Weights of a small GPT-style language model, trained from scratch on English Wikipedia.
Architecture: rotary positions, biases.
Training: a variant of SOAP for these matrices, 2969 steps.
Each number is 128 + 24 x the weight over the matrix's rms, rounded and kept within 0 to 255. Layers, rows and columns count from 0. Numbers have three digits each.

# layer 2 MLP down (transposed), 384x96, rms 0.0829, rows 2-65, columns 0-31
180120138132154145152124130136102120147138120162131148110144093134100124134104123091141102088096
148161162139128106147136149161129102122090097152164136104109151166128133102114113107116142175100
106123122142129081131141106117121119141158167122117098102150124100163127099119098128079172146113
134098138131119119130128133138120112112141092154100141169128164117099144160137150128149128080091
163143107100093131120119130106132132108086158133110095152126149085157117118106101143101138130157
133116120176114131128139132151178129126135124060181096148170199151146104105130106165139138117185
111158139121164185149101135102130119159079162116134128153126112157090125101127152114171110090099
122143152087153140109148182161110095099095147124126127085114168115137135124090106091126144107119
128131088127111149156112186150153099079120105160118141119133144107129144113130142112132100105162
117167166149107111132159110136106121138142138099116163118122145139094114182132083136096156124139
140107109157080068109134112124136129133099138157116130093159135158169136113096107143155122139177
142081160122123100128149123165132079147135132120114145110110142130092171085096146127126133093107
109140126134133120115149165142168128120121102117080148080156119107134159101141171168091169143129
119133090144119099135124132111141108135122108134106116127112129112108130155143087102184134152129
139163082149101164172100099186134122147107116097135118157140143057097144142156094122092118155151
112106168112135106106144102157096131171097115101138129134149160160104154122127132095119128139104
137127128140117103075142159092138161113138130175128136149131111124116158163110145084118097160096
128123128141124153138127098088139144128111136141153117101100167139159133081164102152146141111149
114136100100119126125137153116116165139115104130121124121135125144198118123096143175137161102104
107130108120132133147138143155112113140126102094081179106127161151118163163155146148157106104126
145139121121149161135189107127137154124145098128128104124140178119114171144112121119119144126145
161147105135078087108099110099133130147148144129147071130076159142120133118088143133129115124114
142107187101118152124129156135132131143111176125140141155092116114137121140102105108110114154145
147177143180128117155143118092117125137132146183151166143155084145119111124085109145095118082113
123115126150141093134175123148135087126130153161159139168147152176130117112122111107136114149096
122123130123095114155118108122154146097152176135138134128148114088176117096141175118140142108131
130115106126122162143099098100152117142097134126099155113153162145120134131086111125118096114131
122139152163138127134110142109179107131102092119069109078116086126155130136093117086136074149122
149123154142122138099147102138097151100157160128131134106121126121130130106103129116111128161124
090162103138157141160147106111120120148144111137149157091084093103085123057174113117154126131118
137173115118160127108138104105083134162137146141140118101092088097141097155104115108170124116110
136083102142126089120107120125089128147069129102139145181098110141071166125135152128128147090151
152092135172080142163156194129122160088130140075083185126101108143097148136121140131134115151140
077147115173118137122133091111124100182107167129112115128083116126127119116104123120133114136097
109107133092109109114154124096076122157070126173151147080152168155118087140107124107151115154093
155110064110102130136135144116159128124109116169159158118161088126136152127109105144133177103149
155145086148124107124122131138110156136138132124176132147145161127105116150119090119137141156147
135103072127122108134082098167113138115107115098136180110120166167132121136126102116134147089114
127150140170082125068133099120148133134171146076129113099150134148127114166087126103087111097121
125127123133144104143108097138160133152143149136100140100111092096128114101114119116095168118138
136121138139075128109112087133109111105116142150180122111130108143130063147129139147146154159099
121144151117123114138163135054139138106119127115190113110116084093105144096129106126154167146150
110199131121125134101152127114144134149115163095131158150162141123135144141136163154124105160133
129116124119129125118141130148146132097117070069147117174090141197121149144119118110133158111143
156149117131087119135157137149195146119167100164150118113126134147139127117141133148139089143089
133139129131135123098101141091143180082164133149112145134161121125129149142127129104082123156120
164109141154131155137132141114148133115167139133158108110126121187112071151133163147085094113097
140122144146113146120139125168090148120169131146157097135139093138116125091163089118155133153149
136139156154136118162096129134152143159158086133096170099111127111104069164113142108129172111114
139127099158093166156122141115083137108114162102093124147147098111128154155131122150104150151086
156131165124139122142169107124186107165144134108158154116148138137068101142159160144096144131132
118116157107097113097137111132116119151094112071103121098110143096107148109136148133142079132112
119170166155152184155109079075123134123132154098116049121121121156189150117120157147118157150111
165116107118107090168124135140172133129147112110142143089105127142135077118149170148094103117113
153109090136073134157102142078177144085158108127099078128158115077149129124106132133136145109143
166142142155138133145132126066122157117098157135137118158101110166096168117149144120089135098101
098095123143117170142096153121135122141111122181132067100158111142132138118148117082145103138106
120092089124098131152155133146145171092121100114149130073102094134142153159161090103080121148148
156169101114116124145089085140115146122118141136104081133156133145121133135144107116155102081114
109149119151117076120116146193110139144087116118125136136165143108153146081104098148104147166130
123091113140133100105152175162128131089101126112137118129140093106142167103164116163120120116114
097121148149113147094165088105144110134082121111154130107156115108143106153111125119170126122141
121137122118154124041082105117082111087154140148121120181119129162098121125123136130132145077097
148110079103136107103157115163160083141102120105102155113097115118139145095136113155108088125130
# layer 2 MLP gate, 384x96, rms 0.0829, rows 3-66, columns 0-31
136121112122148103103130123110101150127127135126110112121122121125130146138175127111148103163101
110166119102155086107184098174149156141137116106133121124133106136153130116131136116134134159126
119092127127085081102162086134115118077109131146115101097098094118160155134124123101164142143166
114179093113089162129136121145090123131111167114122155094140104168142111112136118092126094111147
137154127128147131103158134106124145147159095208117090125098086100103126136129128129131135170136
143115106139102108095126129174133148123160115124127113098150174107140095183116105130136167128153
144172133078137095109116113120147143122157076099114129136084116104113104128166127126094116109159
137174138114103145150119129089097095136128120144154138154133149132142188129114123125133127142159
094147107120152074115113112140142115184084121136103125099119096146117147119131155081144130137162
070128129071138163124125088099124136087137088128122087110128162105086161156105191085125090126081
134151145094110144122129178149148102090114138112136155092141139141105109098143165095097096157130
129148093159167115166173134140122196107113116137105099139150136107137141150160152187145154120132
134132156136126107125147131112123129141125110148128115092100094101122106097178107100113098113146
125125133102153148134130094116096152131157122089128092149127154088120119153164165123086143119077
146114172112096115141139130105129133148137141138072117116119120150143132111170091115139129128141
128144130113139091118174097058118153159111155129104126132098153146121136133131122134095142164124
157095128143098098108133105116109129153092116137113132112150097161107118103114138130152083105115
162135112118104156110123141124145136114123100159148141141109105119187112110144103136123139131109
131128130120163157075145103140108102106152100109144140151165107175095111117137126085089100122147
120114155138131164136193133088152119125115081164117150126123141141139159100148135151123149174152
135156148133142105143150122132118091162150109131087102097131099146105178147118112189074119129120
127124102135125091157128118159106083130157127148142113148135128125142121162125145125115131124091
073104142130146132131134116122112121154166147168109121107132155090091141165154128115098148142125
115135093140111152160135174148135133129154135150161115137130119112196125088135122127123136107128
130144181121131093109101120164102112101133123091121156115171145119144119126134123088126126135098
105128082071130106137132105125115137128129099123139113176113134127140125152116134135109094109115
164157101152099106138152111122086112124132136117095116119119165110112162131135143134114174125090
152162101126117168153154130123177112137130114130107173123134146166110143142157113142147123116113
170106132172163082125096113147152124173100108125135131066140114189094128123093125144118124152183
085149124097184124164113122112141104106113118173110136133108086097133122135151119133118126105096
070135120113162131139146154144135179142160128160137133127121143099121131148116066163115118156103
111187118137164113093158087119118111145169080150132106142090156103174115106151140108156132143150
133125148118158114103135140100156123102123050116167138126132130106152097122121154142093079105135
163139148098074129116124142110096123154149087134056149131130131085133166158147135104076108111106
115129171145134123086097101129083076154138158113140117098111114139130108153130136124115112150135
156121129140140100134155084145121138092128108159155128139095087085145124153133149129132146106172
115132179093108088140120133127145154111124106163123118073113088103126151116162155143133095113121
121107110079139147152136152147114154146110132126122109107129122132110106160186127162164098167134
092134087125135127156140112131167158121110095131085137115153118091189157140144115140118120150071
106138185139152078158133119145139149155154073069161143130183134099128179120148156107131113113111
134095119109112148126124150121113155167119120160117094116146174133130136102137122122135076102129
106156120088128159100163143165159121135156130119161139143130090164115110090140158117117129120133
145150165085088126121144149137124172123134117141176127082179146148140123146178123119121139160115
133124125131107126136154148149158084118122105130138162160155126146116112131099144119125118113075
117146124131169157145113123165133113137112099109132122148149129106122120110139147121115142161160
145119133122105127084102068133153145136135106119125111125125088110158118074116112177131164154139
135107132159138120089144103108138162122170145094172138124150129096099108098164132104158076169105
154125122141123173116142108115144121140126148112136117137145121181137171139081144154134121105107
149146141107105136113184145101115100094157157128112139103135154094106147138092112132163124128109
115153114106145123124108156115109145139122124131094111131125106149159119118083127109109138140166
116186100108125150084119105119168120136147110143180126185149108105132103112142144154136168135121
136096150135126126081117141097135199083111185079127106150144140087162146092090129077185117148105
141138161095105096133124114110100103141127171134099137097114110154095096130147167140093134157118
102131111107146127122114106138118130084120143145107156149116138092145167107170131118135146116162
129148093124145132105141097108121160120124183093145081142084127106154124156100134149148114103084
140089106153146126150157132116139125133102126141123094127115176169123117115169068151141144128106
160186118103147131140103103132129142095098134067146145104167126140160171133124139067104081130133
142100125106125183174151130130102085156143112134134132139137151108130101127119160149131159114090
124094096122128161126173116110119122111117111159111108142134162162105115096107132127134123083148
138124080121091118160174139115113152112110179153133095085116110160104113115123103166178141118174
113085157155144142118167086082126109122103087156167126119152128092129144108182134115122155152143
155146120106102121134154184140127137154080103108117084112117096139153117104132130127116120099169
109124114132132135128125152128134129168119097132102127081128146119159117128150099156110136136123
114100144141142067171096133120164154096158122132133110084191109099070116111134112159135104144124
# layer 2 MLP up, 384x96, rms 0.0829, rows 3-66, columns 0-31
161119118127148141127085110109101114097145146154136118100135176121135168118124127139135151115164
167091081138125139141105139129137110138118094145119139160121110124118136144199144098171099150141
122093159170110117134121128133141137119081133140133124148124155098126158134127109159128132152172
127137150095156113115142162103113163137113113153128134111119071132111109137132131111157092136118
113151133168154105122147191128111161091135140144138150125109112100115106129107116144124124132129
146145109145129122090099078146114146136099119155142124136146141112127081170160118130132089138150
132106154139100159142146118164159162183160133121143149117114137146113137147173134148114080147141
150089098127147114133162113159121131134114095161093120184127145202153115147152107100140144125152
160103128138157113094129154150134110151128117153118125124121067170146144124166110088132129147130
095132120103135136156111121099110127099102147120145116117090181135115107133149157104100087138042
105111119121124114111129171099134107155104120150118097135151148130112094137129155157143132104134
150107138126102130080144084110146129120138114156171110128103163114161113193135110168144072120149
121137118154181123125164151159128122090108138136151126118131152086174122095156120164087121090118
096119145201092130126159154126156113159128144140159142115127112172127088116103128114149176130123
104130127101096087169157128113102125108158147149123083130133139051108126110147135148109124109114
135095143151099141112123075103086124128124140137097130131110127130182140149149171094141119099148
104115100078080120098110131143125110114126139141127150138117113121109104110130137112129145112108
114132138130117111113153100160122124133139124107083143148157131087062160128149143117075113142124
152141112118134174088113129093153164088140141134168112135121138134104098122100104112111126140118
123124107109133101149115132156113108136097189127182109113121163081139115111151094093138123109138
088151115094179195147119132157147104104143135143113178065137151122136122133184101137177134099118
097158087154168118147092124145130136095117109133138123122135118136121149160128107147100122132127
106100132138161112136137144184081133101164147118108112105123124109129171177141072128105120134124
146096090096091116173098103139110104123150157090140111133174152141123119156113107114096084132129
191120121163162123150118151137104138083120130128104099082167186148114135130096086126094137104157
128124084089115134174109106152126144110113108132146111161116143136138140134065149124116135126141
112102105158094121144152148160138149148136160131145129150134106146091107092137104171184107097098
175139075150164116187142135138147138164152115136125103179085147117152128121158096146136137158108
144106155149084085133130126114178157104155121177090124106149116101125137136111126122107137123166
116103116179132130137135133152181194111123109118164122151150187129074101130118161143088157141132
145156123144124155124125128163169124112145120158087145093124184118162103121136082117141141108109
096182113115129153146156108130126103179147114123163121128106131144135104149120067132150139110117
122120146132119123119131094113135170152129118097142158122097136141133135152141154146146100120111
140125147165123078103162156106158143115140127109124130118125116090103132079122114108145154126143
112166110120140146131115102155109134139132147069139122136120120170132102132119107152109128122120
116136123107156127140119145098101119144093083107118129143139117094142126145149116098143134145138
126139120093102155160177174147166133110133141147096087106072097095151122109165075153130089140114
106109150130163103104147127156179133163160111147134104136091152091048146140141171119136126167170
147082167130082128165126148142089128093131074091120108116143091101112137128152099109097090107102
108106185142135131119107114179138160139136133136175181144160163128124173110122096114156096139161
159103128106170137132119104132159084124112147150136118157143149146116143132130097144160116082107
157108108131095123148106159130126152123145123115131145129059120118092110178173101161134120093119
130136097116111100108079175160141148107167166175153150073174172097160133144087095126163101136119
105176129108137111112085119091111155121113121120106126161123109153120120126125136173097141138154
112146131114157145097144152165144098163132111103120113192152129088097093112105137117142142157159
127114095139125156153167148155134143110104139087134123117141160149137109138094126110147145136144
147113117063137133138097123153112065146085174138129096109158161108145151104082105151135146129090
103083149086126120124152134136122118128115161154136136123138132138165147133118141122154055184114
125075123142169124102137095119114103126093099112147124101111148142159108162159146133124101151146
163137148107131143129082097120080089150108099104126184163112155080193175139128130101148107138139
128162133179135108111131183131097133101131140130093137143112091131127150134134089118149146094150
105143143141100086160153151112126120165123132087130138166123099093107098146118108126124100087120
124136104134111111124141122117106106116147109080074099097113118167112139147140113148121106174128
101157139155157137133144118157097126148096116185172149107132166128104097117154111126119125118161
122116143137100167096179146157132163157106104114112130122148113087119102098107112121131147167179
136127143113121122084136105083116129119163159147134137125082151117116160102150108142131161133110
150118121132134089126098141159112095141097135132089124148185145146116084118077147114119161119139
107140160110147134120167154130149123139137122151154154185112157088129121111096167120090114128112
163115129099136149127136085135126146123147165125175129141124105133143119102140137106140090114177
123158102106125119161100093097141117173124130128142129148148172134138145123089173129104093109131
143126090114127129095103143135117124135136157114094108152145103138128153066150111136074078102150
137112127138089103147203182145114160125103157107098112086101094151118084127135099115157123149146
139121131134090136149161117155127114134148154109168085114150153139122109081136100151157075121126
147105124144144124109115128133129169118155131120167086129155127129108143165117103160108127163118